{"num_hidden_layers": 9, "norm": "layernorm", "rope_theta": 1020.0, "tie_word_embeddings": "early", "lr_head": 0.0162, "schedule": "wsd", "dataset": "wikipedia_en"}
Each number is 500 + 50 x the weight over the matrix's rms, rounded and kept within 0 to 999. Layers, rows and columns count from 0. Numbers have three digits each.

# down: layer 2 MLP down (transposed), 1280x320, rms 0.0668, rows 665-707, columns 160-319
# up: layer 2 MLP up, 1280x320, rms 0.0713, rows 666-707, columns 160-319
down665:515512562529518574528528564551600475384565552494510524504495422538582484410523384560431466503470525500573550586506394516440494534464521466477538418517500553549498489406515615601639394540523410508549412486517479532485405483505506541526491519490532526531502608456526471528475516540535510510475450551590403503584486436478494497506448441369544464509512434456577497447358512504515557477486389467493494409533483496420465575467483472500559470485459460528452510477547481543517498542512529
up666:647520548492564517457434556453534555519427470494491608456427576544416477491446514527499476461492483565508479583488509455418434475560418532603543518479576412521521540530440505495478513455471494532463506529445515474532524447504495440545467473544508397485468541460550560530500511492437457564475468537399603531439458544512516492472532551419551512481538466512475598456393475491465492483476603468493553504535506539461549579511499462588510504525479430450488547480397546530427451363418515
down666:513560445518488545534480441451516453508583591505536590470498543500598564492507541496484488457561557461475511495547477459546586471459558559569443445518449523473485506531435412490537472480545603552531384451566468506440479466483522536499415548425478472529365457565505469394500448566478425403523555540567405526541547391506440502524501476467487483520518440496532536489458506481469414560445456412556500426469516527571459472523521546436528512514471543496460500507538487486515539492606515
up667:537550521458465575548523479426490412517566603566602372519486477557519489412425521457548516476464509455565530553463573526473526553492476496457547439532579490519535555496515478463458510378473534494446464464490494490526555562527468560464549569527421581557552528522436527541513498427536562501555460483513458504598507476544587470459569509530482470487406534554520479584500394449614493481460565585464466533523576586572460506489534589511454595599567475532499533510501609485492494561495467
down667:443540537513500482532474463422514581479404511546477530623547459558451456420573572444455356420470511443507587519467534530549551554461564514466486500536488517535447480474545577475516455420561448578535449498482452520452450473491561434500410491531500473467429513495536503441499546532468530461521552456470401563527482535460540465558502480483440496441483451518546462458483569540479461460568492545547421385521451411478456500444525473466514559499408476524517563461522571490524511528525461
up668:513443466539523535628448444503534519669608418522588525526445550446546509516582486510370574635495537457493392598389580409446483533472623443551483509528505458591634519525465471515475481493484398451497419512579483520559411441517469447591466467579549476455492542553523419421458475429502469551386548434558524463441453580596359506471572474492428503450364510474408552433445542595464487484556567603481527479543643441506546507459565454464524458449419493499536578574583572572531524452352624
down668:541522579536490488485436455437519416579539586473581511494440451478574518437512538512608593417525530481508513533491413534480443498478528427495478501572434492498546548484530534476444533499524528489459493581481541523456524538476492515419513439521501527454568414530560468588483478447448423590456480503532493474466445537486436482454553497520485559552543409481591478561356455593537586505561482523543401518519579527498487490436528403469470524513433542494496492558529558491535441446488566
up669:505481551511459494529416482574500520425614439426470477554527577535499458478548479493509421508438539451528463576486435531481408500429552466500446440436461545499472449531498475521516522594500465474588497512618526524565486494432472505448475461487428527520486460536502499490540463467471582427551519501500502545574463447589503566520499494535463458459545466523442525542524454510483499476516446491515494493475533573536536596402483502467518551552440506531529488386528588420605534523563495
down669:527489477438408518461469506489467582557517558445544575503596498496468379475393573549568457538562480466376528497490591445543572554514503509508459432541519530505463525524569445583525466495524498450443512542441497492444470569549342421514558492548600444584538561450491472486458547553538521551435498541605479503562473453561487422401511528507423552459431527505528454499550530453495561512443494489554480469534566450498447511493475545440478468460495503508393538501501455570451445457519532
up670:576489523491458498493428572448553437513391556497528484444438505473498458489549487517545424497461470418458579619489495525436498485477430514549524407458496589457544406520484482635475484423464598561500537535558456525603555436450609469533388532439518550540396504409441506541350394596491462515530477545480563537455532495472462524536602565478520512489427536507508505412568467436552368465532449548544474466481600480482587560534512476533490507495569470379535562466508561546495599530494566
down670:530545499509461501534581599509414486561511616489432516594490436474459532477535488549468461485502589565564552530441431546466573515479508492475412410467419509475553503529568492475478527544478513451552557493501533494397508470419386492606596380520494549533587555561439536577413563470473487432441410585506398512542557561440526529547475472586546516528447629497509476516542450450530527508537543499488429488437472452518510486538540481405502536538475471517470469615507555438526555542603544
up671:552532511389409438469510387491504608526424506510521533553533515506464563409400482529520454546518560432513597507509530526526495528526446526604544524484469430546484492587392566543571547563465470458507494514499558585530452513524475570479543606479461391493563522480482508520472472521528487454454448516500463487435437497546413457446557533480415407501413487517441499491489485582515543519505551534459492475485496553555476536517581464539422592470499477489485481525490625584570476454498437
down671:454532479505543545511531471559440568498500571548616549522471493504481516533478518424437543460471469490483400441482497473499490494379571516469561535492429504502491580594552563492466519407476509535412496540478457568548435471520503498546411532443461541387376499567502465502497467502535455505479513441479516511516533345551514519550394516605513486573524402551515501513446499520556545502435433515588497527532477564505499506453479584423596487555430408494505521503504457461484421500498495
up672:451478531588521591619401532538472474589540479533488492563535559494517481538469450517519538495511504504503407564467515514498421523474570486555526508485492434491607556516520608496429514518516485444433466486525397479502424483495550550494489553584478579553472482508472477432460477512464535555476495486550451407461500500462508513524424438515526515435427470565510474416367602490420481439531451536499502471577537525529520464531478596483555514522475486491511470495452517419467585502561377
down672:495492544493480484411525428436477534490370465505524552494516540454547487553554525449501484463590550513601557451614572465460479528535421476591501536478433504509481508505485572501497418493530486520535471461447509416464525448503534522531473543413497502515464467569507536550600511548461513434459586464512522433601429468560502509414527476596424524601527499463603493457610566469578461435522562488499563427380345451558506416501569460478428548570476472513524539468575503408509521542467572
up673:562443485454513561472570439472585605605462515527428449434566510487459517541547487520517382493506481496488598511441491558480430452491422498450550531476523491509412532475536492492514505501545529544613530526502477470467486501465514472482441530557515590524585472436516502516607559485502482401509550585498515577480561516471556530470485547563517397444504458517477531530579518473542490462494489500408554467519530560498553429484446530493424520573518478595536540480529485533575470452446449
down673:496493499539458447498540394520442493387491470472526583476495449606535563526510522518476460534538543523544469443513444522444451483496532495562498531518506531471504525506533475548474507503468532512465516415465529652515508486487548541490472439467468451577518520395447505433474511434540462492576503319561524434540571547472523389538450491584496522623476468494442518552522544494467515445531511487542539483446482536433547502462558523440498529405493510487487546424496551453479531518519559
up674:518455517485483445470482543458477463446479488517470475564485511508550542412523501547434436561493552519578547446505545434501510507415513475481593524502491511421524455464528544487422543550490534517498511524522619428542533447404494475393495432542594554458502499490471489529438486537511574605484398511469507471560550493501519485490517493456531465437465604531572475466545553508467516453548459449408497444532466443499492462534463546534487517400555513481556513498483436489545462545564466
down674:602548489479497581486555448551547529513543520467427536431539492519416498408451520503560601450509446468449462568412505484449497506495443496481484465543517531554529582470550483494557550525459461466496581537436492566457461510503410568559561480569421526520515456487537460426505485544482500516412546432425458526432361499439477566526472528536475538520493450475554547415485445466533481482481402570589466545524457543478482462532582523444439480491473470415499490565495476515446483494468512
up675:432509508517583513553545396564479511552553536499504529526579553514504443519424520543595477545528404391461490515528527505485561513375560503525583505536465587515484504573445517586435504474465575482516594481495371521565577485528482577529428463590384529457537534466531595502376576603548564463526461482488458577443497518569466577426460500477603527484456503422482491540492407484471510478425463518470513515471509416514441499503473482500547551432515535441529484486512507449463467511533539
down675:543392458413482471481565538499560528523470495494403458562422455530503400509543385479453512446477535563526377508457534512465417459523445497458472523518603490530439585541549462407586505500489561503580459534474522527474563524470457522439540451499434554568512558447523508541518459525465520548539483479490470507543534584499572509537459491579420526528553452520594534543400524487510459461532485527507457493494563613499543531532444552463481489446520478449443613521503512590461431465468440
up676:467453524561424503508527458429435461412443556557473530548528472537508528481514568554492543424478503500511534551544476505441551509523379418494418491360480475501520443542532496534556427543525519540485590484439580397492491450563490608440482471431482493502488419442491494457396504471472517459500556529538442492582506512458542620532519546562404538516534463474516426567509498493571513595423615538458525465399555455513555483503483515433361437462456421460471532404559439565506412465595494
down676:433566517560513460500518532501536465601393427530576480456603483430502491482527493450454459489483549545528572450383432480436514525416574580476598504498506466521419539575477534553490538389453442442513446471595433554408555611537516393567639422509507507542460544486498375507515512528535501537522461545403480462436460565530442427483540509483557439410493528527528546486380535476531514442484537490477589583500472454447512487493581541508536526486556619500513444548504556470570544495543530
up677:452581533542581531507440564565559565490557478509444571466443548427469519449521559430457498544568485472456529586403479537421385406648444586462481578587489485536463519342454492560489409417511537505503564463514468452481444482543522512481477530493511455478519453520587488468493632466544477450449467610458440500501478507467521500532642535470503408420435494565497639459497347449555473469485545505459553492524545519489522567495471499643427558580526475481545438534561457497519555651498485
down677:525441502490444489552553467471490430521469533545481461490583484577458489534496497524465479506430579528516515475584440493541599534468509559498464452527478484422537483475512532444592470510526482566522474639520596540457458435503504502528451456479427437428494435552467424545490480446588530479551565591553507563423481506508489507528433413555475566474595512416452546466484642491494557525479512480545534514545509493506479481456464561517427551553431556519541551491498557517509495464454430
up678:452468506476595538537461482487544572447491540521437451582551454585452507511428575456522506601494585510527491540540488440570502541562511501498512530498525433551471516520496508504542538479467458494531430451466527485536527575475484519537521459531451603515592525508473433479520567465443544531609525557516443458475508489467431497484557524465500521537487530495523610580524453525533659464482469491532546523435498576524392521595582465432534485423528502502532402531466542470577494475437525
down678:511556507536503520481479473562465474537470446509524594567433526501489424515496376569548454449470496556482393536440477480505560545488460501427500451534459594459457519421571535508454512507489512558434539565512453579451452560516628510553507533573533487542348509483491502489448413605498490513515574533494500567515426469547464502472429496448460521423473513493597511462506504591495489570566528451438525564502649491525557436534441526453464661584485606525551549490484556548538489428561499
up679:491453453534492541438501539553468444508471479430475469572546400488505547525506442429543452549511493511543531577554577516572498470490589427475588574529532541536488499482534542486570394595436427498471503510484482499528573528493539489533469522504523493429506529529414465484491424445468496432489592479500510493453480477575478471383486510531506411485481513471501484450547478569522499477493468428517463471465471493524539434522392481505510484479385531502507569508560593484507529500542541
down679:572559519487519571464460539490435585503531547472387562465485583485486545420471443508421596452505509515478431622387436509545473544474450521487511529486464448543557494501495437570368565501593530493455511481509437542594515398418456532530458566532500535533535503473517487487537533455508526482487468451477425537510460546484508518550467524542523479551455462413431463566535518496523537588416381447526506580503574449500474539454530611478523503533505457505469539537468499514471456472549509
up680:495567516550524429464448520471461529496513529522579478431519482518508385534469439527494437540556534491622590469494572498550560545416524439470581417483518546534477505466520542508441563471485551573545454513561534591526442545484514484490422552434398486513571438477544432527505446437399481565491546470468484393519542415467496524550486494541456501476470539441510413447436374594533455525415470472495488535533521525544477430472541539478510511509580435452475579470489487559489525486392512
down680:438438452529472459609551462485397500464507443488489497492512520509539486597548538545363518473430510546467510515538514490500549551494509587451430496542490450453573547549449510486407518468471469538436488546574596419520534495503482523480519574531508455560559502448409503517541563537468546394478512502529473435582507523447452484495415504542513500482434495542512539394462636540490493441511406379549534537601506405553434515509511491490548484529512422553545516459503485460564496490542471
up681:519562516479440436481479503482493489462446464555481511431524479549494510619438490553507476492442450476433576482370504482488469391379587449477418511587533458567488511499580557551495405505536569535453516491445495479443402517525525496434402479514543513503473414472533542543523491401449594502471498451542505395504477532489522445473451477600502388514456488495589463497468462590488574515572485512565487571490550533536533496457425451425534530451452561583501517574518504542436427554513495
down681:471499496459424523468447520474525485534472489457566439478470495459483464499530478442428547509542577439503504471535447495494526549482483584466488514472569521468505488513379470559539589528409540423483532475468498485622606464445514493506604512537472489589564375508468509431485639498587435496447451526502520570563484499492508463488485497534479539483426591423498546469570467636465477583597557456505494570558494416499393530516465506600536502519521552516401583481460538522433549530571491
up682:479398506458397564394492512461581479536458483497478491546510586472496492544435524443552476470509482566634472480438454553600467612443427503487537442485463491598509489441607414393419542557467509437520450490456496535498504491527553450548434617554552499576453523457471458419557500484518563582587498566565545548476547551550425462545509545454468493603570495452491539509448460525515521529494491465476506466443454498504503523491491421516484485514563536511563455532492480512499508561492446
down682:477458513539534547472456526468533547553565555418547568567461412504578555493446416438440462512573523545534511471490532494506449463667484475536438492525468485518537491430541468392477453508500540523500450580515491535433511473434493523490509492565492497548483585692554418523518513442488449510499441500483430551535511559475505512474463520470516418477550476532464519463562371498475499535516495476493542461540473492514520443552426562404535460489526484550446482489527541560516549341470483
up683:486478502604487563530540528515578516578457476424483479500493496512473521442466453492513476479514515507526545563543555426528515500490482467467562496523478453560418504575467441567637513522553559460428557472440473449460415511426491394493454500569415482525507486479551513429410500461465542474522477477547443468397482536496514578523545486375490532549448452519551494443560497433451518433608454481485563486555505468496512452594558510490477601463462482522488461529562441503486509505552472
down683:459381528492408414508519549500489488550566504519495568498547428477494470471503511416500446565471524452422524510481446507569494478517467470558447543520553483471547498576571398509512398452472524496373680456522535538542470493555555474491498392495480496492497511492398583512536464585610499532521454529498479476558532519506516469584518438574462623519485475456473450492564496511388512422492542518550555473491468594545428593595476600489556444471495589542543529453468430441440546518498576
up684:470533472502469558588516541342478440502527499596526552584548443571430559576604569539573493451528515456468447469539500445511510498502489466526454490501515463441516429481436537478487557476519448502442488463503563484548562530472548534446489572478453556487541502583554521447465419494504551462529485527508482453417477539577467525505420543457588534576457459598480464546489504451553534528496457442544408457489526556503524413500471447513539460485511528484593403604525387551526418411477524
down684:544444566461484622515472494509532567575430563510512486510496500500559535554525441513438509497519484513553500472538480574496479477506482476447585466497403489443432615504539561486432475468480589502443593550562548480530465517517468550480490499481595485367495450519462441539446568396516476507503557476515496430517483461412672512576501503514557371502562513462500423544441467559487501523539465554389542541469484445473572558516557546470506521523560499492487405527543627469478498483561462
up685:526558465513523619598508495442473535386554490536494528501475519493499459555544463418487481491453541578493525485517568459535453474523529584464546397519495467603523578462518432509484456497535500526550473543536578499459437523462504462458487450646498526416383547545470584536561456458461450563515463478505489552526547423491501559525482560407400499533490414479484595544560509381458422446463500563511540505528456494466548533553472493446417502466491456559468443459472522422504493410466504
down685:559461524557530388516603480520396474426451502541509481499464434492535513459525492543553527451386481493581563535537525552432525519436536451613466490473462604509509497520551609563557549474453500458478571514471365477543538428510513436508576528476512469439450450419529497496548537467634562519480496582475522500527522501434347433416410460523506426585478525494458501507468492544564473538485476446477459455468530473500485490429490464459547518444508462497494435489560471548513519509420559
up686:462434534466518479499537559453535583559457566518497490547464468524483495576462570411498482537524541578500551567454472528530425470502535526440407442512483426505542492579514503500610518515515434480547509437481570446482492435444469497555409589576589359513466470515476524465559444464518579554538483363540499546505487516501555530499555513447532530506515504465473536490524543524465407483459474498586550482404502533492552485539528528459489440509475492561462463560488566453454431453426470
down686:516506475436427605519477429452493435493429451527495473470492646464554493424494527570453540516526452577518569482518474581575472615487491525536561501494608497437469409534468611494448509500492606528482482436523543544398526534573538542592513501453564508506504560487385519503525536461487399439442511495591381521603466522510582454506526521623540548542474515514497462472482520500449494489495477589530508516512480530417449541515476498450511541477504479504514538492531498532426594547552513
up687:506477449480500471576508444535431474475561393483537556556522446529448518514557433560525485548537557489417492488458488495488490488582373577509462505467525446508477508467476535546414434515434446475486489514464549548651517455519499569459544497535473580493498540564425479458473504483494506531532498504523403473413537541540589496514485542435498552430526417534434468397477521490398511392535507554519481459474540528489532494450513498498546552459430456417481487507521510398385560596510539
down687:469581498544488506490527491460597443507388520476452426570520480461456537510489479501515548473502482541516525533550480474461527422455515416503501502566507597528515539529600553506507542581493439535551555580559515519498470481537445396536502525517470477435531516476455497514459537529457456453571511444510493470470480490409543482484458487530525424471445453488556468513536446438506420568523440470471469481489451585419583472447416497459526606504524554605560540487545456505490451483506424
up688:527580479545505511542498477470406498504576533452549504481407478501577473549450471436496468460428517433486519464590508549483464512434484560455544617371589588529546539468538460519515527547477493502320455492514518459503501422433577448601462484443480601511502501497469536460509508571544550559509525432496480479467543552488501452532440525386519445462499500483435516452458503565531587416540584458384544524480484460385521545569596533466463462473557533484541587517479544533516647570511541
down688:470547492555452482457492563483442496466408522572491506527469533402488449402524434511501505469479428470477502615464513511523373465486546527528471517409470523572569501390512387544494583455491528519432521524490470468439454503475519458442427512497526520477416502452459432496516458586488497413634530449521492534475547484606564482481537397529520482524486489532493512513475572545491545506510488451452521520467501520548537534459523445602569576542492604466472550481616379615481521424496543
up689:480440505577570529436444506509488513547470526547499491486545569507473537475472474612419542440478544420505374519509502475481483508488649456485508482531597518461529539535489505521376548506576451453403507481389559452538520490502472528444510506552502513500499389504494541541466536486568547568476461466542422445477469439470501566467529486538424459490472524513388393550582483462499501492530455558515489477394472549504527593583473513509452445536483416470485525508496503550575454459454498
down689:460511498467438478439569539464531486575545488480551450449472542607485507543522541387554497590510458531532557528480497583434531461523474507440467485401513464559473471456485540491505478398492516509458546516512518599597492478491466416506446480525474538506502506450527531501519449492454516522551525432512518493513436476509507447605519515520503656562469545456520528372410480511448516598539428456457484519590592551553511429547511562503483571472487605488507477564450474560434497492561414
up690:565469453562464447552439478558543595508509514516523526555450474482464470547592468402451570490505430504500415548527432490523473519509517524480507558411541500541476595461533468628552613488510486510566516407471508522511496533393536457512515551527474546500475537473523559461499630593504495474488503499469537436451523477506463508522472521424572423507445562537459443546495473484537504447468545496438506522509544560404540496528495371588483472477479461605496466462509443552534536463600568
down690:426510423473530460489554546483440488452501443440465610457452456461538420431531505551445541506548554502526550467541545508474469516396572524473515403468464465576476442527488419448460503447517594543553478474491439513534548540546527370580398528490524442434440534456412508486523525474533518462478477445427498653530548577588457517575521434448599481566509430589437563474557420485554436527499478550435436546545467460510531433429536455446451561536439535467427470469410513497465553574512528
up691:435545507482462526456523487488440465491500501488470562497595373522507501542484512423548527493458504480557549496529515450547392467475570501526455472542545555508396448559386452563447578528510515480558512504395558550446490568503437585409479502485540451494523508445438491504544435558574504491536528562387518526517575563604529475498453517513533511480402462495476455507501486514399510504470558514503462462491554470571518519469509477519520551545453585497361410540589530480438465507548559
down691:527481523578503507589460631534534429455507563407503497468467413513509460447443421528481570371523530485496491597586513401470523607450484451409550460537468440534497502461566427461494509523557514570533566576475515549560557500512445512566499451481488578496467420522518509561469520501445522543525513349566439453534524490436432439583442432487508487464531494456482491467531573509570546506578416518518508467517422522468503545436407588466485515517480490498472475521511485465531547467468516
up692:524406500454517481440508482450578572522454480600547449484461474473517560539518454576503479506450488469439570514519487553514403523417487548577472478502528480517491451569545488561521523415540567437491592537588512514583450531514454532548432521432475542549488493476381517475495509515423550531503481574509434502523490615423546475459565523483575500512502494469581594425461482491480615501473481514522563539494485472485523484495480574515473467579463588545578544549533546518505605455511602
down692:543452459420399508527488520492546513516461516535489494565484529543434455478514501483452516473526441480498474489448483475523511564548484512484567573419530488473553540542565488506454506495592504490470478499548563483525509513540532440458533477552564458506439518413437548571441470574479499450473457572426522494476487484469600486522479488572512608489521513492497435492521561506412494536629452525428450477408572545465493552565531402534462477529484621553566472530563454344566517413545435
up693:440549448537542519548498420402464521503536472461522529527549561546550489448528448515532495573528520529530484495498491482504419402467479633479524534471409496460487552468554468468515544390542477499516577540529522578482570507460491461457515515445516446517506559535482481535553481514512524571529465481530457476400578514475475386521486407437506451493523390468464472494584548575425530542460516614450570491506542519548510509470529490550464580562555556533445485463439470527603465502441467
down693:457565456484488495476521471554531387461499486540500494508462545504509518524436517530421475482496351507517508463481445533436547490502508421499549531526491529525455513486584453607428499551374558531492484490476489565513467464570465472514469461504464549564528582402552500475468531476422461489520585479513524485521412414561410514568514480475500547494590513514567512490512432386553610527492431484535537559413421494463457486559523388495520467381478558423558525517535513529462541509538493
up694:467414533465500475444470588483518511471465433525520605570582492527462507516575486469503543523471525526488546452506502457559512550412539465486524494553563475456494519407477451508454489533485537451495557496495455550587458391480525545518474494512454427482549462496484527547498516537410590514516485511488553551421499446471444459494540555482433473479532548559495442472552510503553474435563424572488492472479494458467554553555540553532496505544543388450540526536467580513465423517457467
down694:462573530589440525554467514513531438538535480553453524469428507513476563494501419467536511517501421413604543480546483441497580418464527401475388524516409464493628571470463520553488500560523417416517427482530479498499460505515418581479540529518454560580494490463530557552502540492548543512505507503490538462456539478547537503507499536534415545441493479502521397477471441566531588508572549533440595468502459473493529477538451559521473511457456527490481454453509494435454475459629575
up695:557472468453511550455451410500404527599482456478512564489577471576483496584484487532485514443474528521563521575431570456482518509525545372601539434457478591635514485451561464608596518505475560525472512456496416582537490484516536486453570467518369460445572471510499536558554490544475473471496588481447561537537480496527534539480555529463477482483541515465516515533526487403430440492407530482485517534468544539473528536539628485521571495544472406479486437483566565504441440512448486
down695:527527656473409560481489466440473439436529525501622420403507441451494462575553521519493515468534467486530392457455528489488528465596411535525483486504435514532598506565559480500585560510561553484399471429514539458430395463587539587416506421478405463479564531568582406485563443448505479447482503439507531555456389384484501520419576418524514541551486494447502458473415547492501452525543563496513499455421498495523580547525542494516617498469531589440481480551530469582487467554556623
up696:398490509467455566492539436485404492618490519517534418566475498539540582457398522516500546488504489483472500434494514488498523567534562488488457526498505457427537470480506480420602461476559476542462511546478452542488576492466533508520566536433475555499517457491578443571380513460526444573519518518554436466510526494363498456513561450521526582562449493490534424559488502475583598487548483654441473464489487503491489526530516476520474547541467474515548469506556545487377490497485572
down696:494448521476500572516508489483553569412519430493498579472615434484440454569542411449491531437539468561478494532557465427497461517534550496481538458538518512459440456572434495554485475446505485457482509433500530496561550422456460504551447492484510528503545535426462488542542514528458582374476443547497488490508518444447504507561485470481432485433560485504546537522524565570533469507420583479482520491652561421458398483464588484464425567523495576546421488591466473516534480476457472
up697:470411521494437531544474465504500491416526495473533581456466538505548607520484543575490531472479493418427392487461487469616517485509463471517576541580553510559479520518500534515429507498526579525563445481529491521621498486488556416495417446528434479504455429470532468474393479504553549511483468526539419545504438531404489569479438546567555488426332562535500490495468483529548441503493491543475461475449535535469562495453508517549473583580511414526443529550613472473441502563504492
down697:588549465573497501542580599537555557461466457398575435441423470480554524489486516506460532495506463421501551505387541511557594482478518563570549575511477561480567552519459455479519490514531517466469438498547538513399524436514433556542475507559440451448512499526505464529456514524582473515463496449496522485566555444471546502472475452482538459484501514461531530512484529487520507485483502481607495494507560547488468396518534550499490517538507474580495505421404650538513472455461401
up698:449480545463477588511520408548463532435507437529453465450458443509533463456477478552580530524493513614552512495470384481548493517486531459479522525482407465510436475495532493478482403539501544438408536519528460515566504520517502398478482553510569531476536500500475551487515449491580532534528487534458483438512523369555511469410555505481514527501536547535454543514498563517497562412543464486463468538469581509561422439608509598497546501487487594519508451495503605509502434597443473
down698:529486486581532584469572465391433556460489486581441387549554552479484475461526511430475491459513447477472473517402433551514411521557566612571489497510537484530533439421441499514438494516514490353477516499568504543444459470547401521585564502478491528582534509414530523470439531549438503600482519447507482492505490431582452455499508406526607566490455497515491586486526541501525429509443489463524549545525496552519474504482585557500463504500526457517483607488418527482399458455550513
up699:480527444436552548499554366584422484476440566441570451453555499553502496477480525491503506470482456507531480432576590437461433475515516426543388536623526479524482513378497535539563520442464547366502442534461343419520489545474510528570484380484522451443459523514466417552531451526553395478450438459460436453457558523550536512552469494468512554492454555490499529467422480407483545456554420597421502556417506523492563483614531442424463508468501547540482445606420586507521530479621519
down699:479493430515510500514457563510444450466503471452575490494460525522556404463508558497530440422500476473483509378490483467502506531425524526503505501500549581402571490390452539550472419536509488456568460420460503551503497475511465578542449501559498537536621486482409480392411564453451463446545563480602550422580567492503530529468501489471511501450544474504460476441574525541526465542492499428570525563503533505506543461533598552519446507495526569484504547405459477562474579599483461
up700:419576536544471544484428461428461511559509562501556556476588447513454543422556505449514441493480585516514520505466611512484522553500444555455506465583464495534463546495458517431587608481477477542489494490533424400524421503445479437435492470594444490436389465528420460385473475389447492520616473451455495450489473500467497441498524529483520423590450527475452582591512535505496466456555455530561490532484576443510479514480540558512497572572519447608411539507567512525527448528560548
down700:513516537464449497525467530472457544519500534505467590467535514503504504447524407538512440401557542476498572421464512499346595434531487491494592505461440456476451545543518546586477492619511582466420483531541556441575527435534490517571549549430456453465444555553529522416389490526524553593451556525486395487527426469523434528511403485496532553476393492552484540551510420443501625523482545563514476556502561444424475486497507509547489380498575520465454528523573391500480439559444497
up701:501518496488500457529451535475433540449433504431498443599568596525445595542483517498525526492535591529508496520482515479503476507527472466481499470471496534558433563532567544569425465440451516504429471405471540573431475512401509581418377588463465508668460480532417512494490478540506532483588446581518508453450575547574415540478537509555481367495458536577477429440457456491519462500534526424529560478562437480500531464493420457499499514495506511472495446550540501489511497498456548
down701:540460468474464528507529457538539516499485547385503477496552501370540458573618529481598570546535487567406456460432509538544427547590439531444505519567475501463462546400474572447462590519527540503581482475552451555515398534442574540489576499499570526429532505545482480588487489455443478568470488519477486380522541536475639538516489411487470531530605557469497543538532569587610569499487415547524493632498597446526484508454519576505511510459506493519536529517520488533394503454451557
up702:615511514545472528551452421452360472521527364530527604482576554513467533438495517506448532512498426521489460555500442476509428549456522457523449560492523502450510461450510349531559562521601491449510526471544472583516451476602412512590420528435474494503589483415493486469459525485476430501620485489528487537486544485490460453537434461498469549445523460417499570592425596481517566574434479486502473440495507500524435467437479485527469418476507539441544573587450498436552478528436497
down702:549401560502476485479557487506430408554485497559516508556408490536470533492566476487539485528485502431507452507565565449475423387440550468549572551416502371467530438490537438471522532471475561486510575448532443515458496532550422578550526512542491545557428424520482481522612472542529448473605573462573530447527459477491502609531567551472498571536529475528496493497503461509446578560526515482432622489568506508503503552477469542531387438519520474540372495557429587414497521567472516
up703:586499581588508372616458436515463442411581408519478542631483473516584660536483492484523597576525451499447443443465564483606467331537500454616401470464523472445496465468404575492436499531465490444469462495528541472590479448484450613470501583547447466399498455529498511425466468485513461430448568529496450474389556498485554483529561488495508632456463569551490569606528459444598564506523465555523484545553574544378454540470491361468453494519448442477481485439474551584509567514497491
down703:554487642476483525417526429587483515511539619447498461424487441535405446465436446454480527509508559466549584396438546499480457464542426491439451490519497569573581532513564517555502517493466573506431592614569451572559493491423571478470555491559606503573481480531399529550499509499531461486567555463465577480398504520520529426551472537460492519494538464509583564470542473488385449427543540530523621501418545512483526472524425561400487500494418506540555539521456511498533475545484459
up704:564461502466553488532453526438468464534443479569545542536512425543488538470528438541356522499494443457510491530521587468480626536426517464446462455543489538394463450506473576517493566462480542560448518516452522404487423476539478572627472559473422385477496626532479478569505416481501555473605575575480497472466477510465460433571453499523529505460486535522496552479627477440596444515461545419537544494500557516491557482480503541559450512516520477415529546544536523507553424519468541
down704:408550459469503510435464532483594488566474483544457450518513582438439510549619497521550375533503540484562504457488485539519583486562502469559446513507489583497605543559508501477479502572523411521585439545488489442386433505503514547479457497613483553394473431554491480484498436588441497584481463546496544508489398430507544513515495506482439497454466461438543437455492443373484452524529416488510512472521556545474500539498485482445472586537399510505520575507505513464545524427536535
up705:446473507419385422535427477501470549441443405579536510522457432480561539444531439525441506422467519444458588479520440371449492499531535473461480451483595415518500566499523489558481476585454568420429456534531513527515571532499486478457507565512433506494505458489530413541580518471435544500473390490488576479479578500472538547497452510508485423427469493530419465565541498503500524486437505480581505435525495533503605490554532402489460516601480531475520485616506584624484400474525487
down705:420484556588502511484439488428457451454640489596477418538586458513530521454420511491519540518556490457437354482403483537492547488478525507510460558494506484505567642484480510601478503525559515520589579468347448417498503504466495464498599476480520601439552476571494504533557554484489432458512460545490532458531547579444457517519491500557494467427520473433526552482516508464465482557415567525575457470493530505520523410559518468525511539446591515491574487478524510389535525506447426
up706:554536450453403467407495470620565524557471659536624568493533506474404527437553522525457415439501576536525509504573543547512544480428515494496432520510556532494559559531500438633559520415488364444417413560424417437446442509509467478546557536437462493500637570522465464508550533449393591468464510581471538473413415460463522339406482455517417486381436520467558544493502626468632529401445618515570498448472584539439445517312541500495487497467487482500448512443494577493538468454538595
down706:565440501531426539597496528539353553492485489455543518513543502447523503519557493494568516545522568454424462508524648612529486468519507421469546464472441520436525428501498557467423553494506487502523487537531609506433529470518516587530459473527465391455523435503511416447468462593468543500517429494540447645539484549501478539533424629465414589481539539518509562431494458427486471510425389550478521493522472541473496482592531544561525499480496473500526460453640588466488528525461471
up707:519607560500525575464575510494392499446452493468467534553407464509582479507537571541486545440492505563477493520483421538460545477511477453522503453451602476431585558448464597446571480469590510423570508489561460517541545481600507590468477486382502513449521503528543450469450474445562475565508459511500591557483489416505461468543475423511529423500529488580522479503488576568504511466575487625540449460481496538557559469485429533540561418508465444429596548437542458464472608423484542
down707:466500523471479437577475508532473462552494599630466455500499485477518499436592526570515464569473521538358554506509579512528475549467555475579513494553564461541582493650504531418568472484507466522480434436525448492495540522442565560459553518522446511599511563466508516575513470601512531541419512532424553486569431471518528471542469654444542583550485481469482513370540531561462527404500480506480509515381502422407507470462573372535556546577480469458454438443576532504542431478534487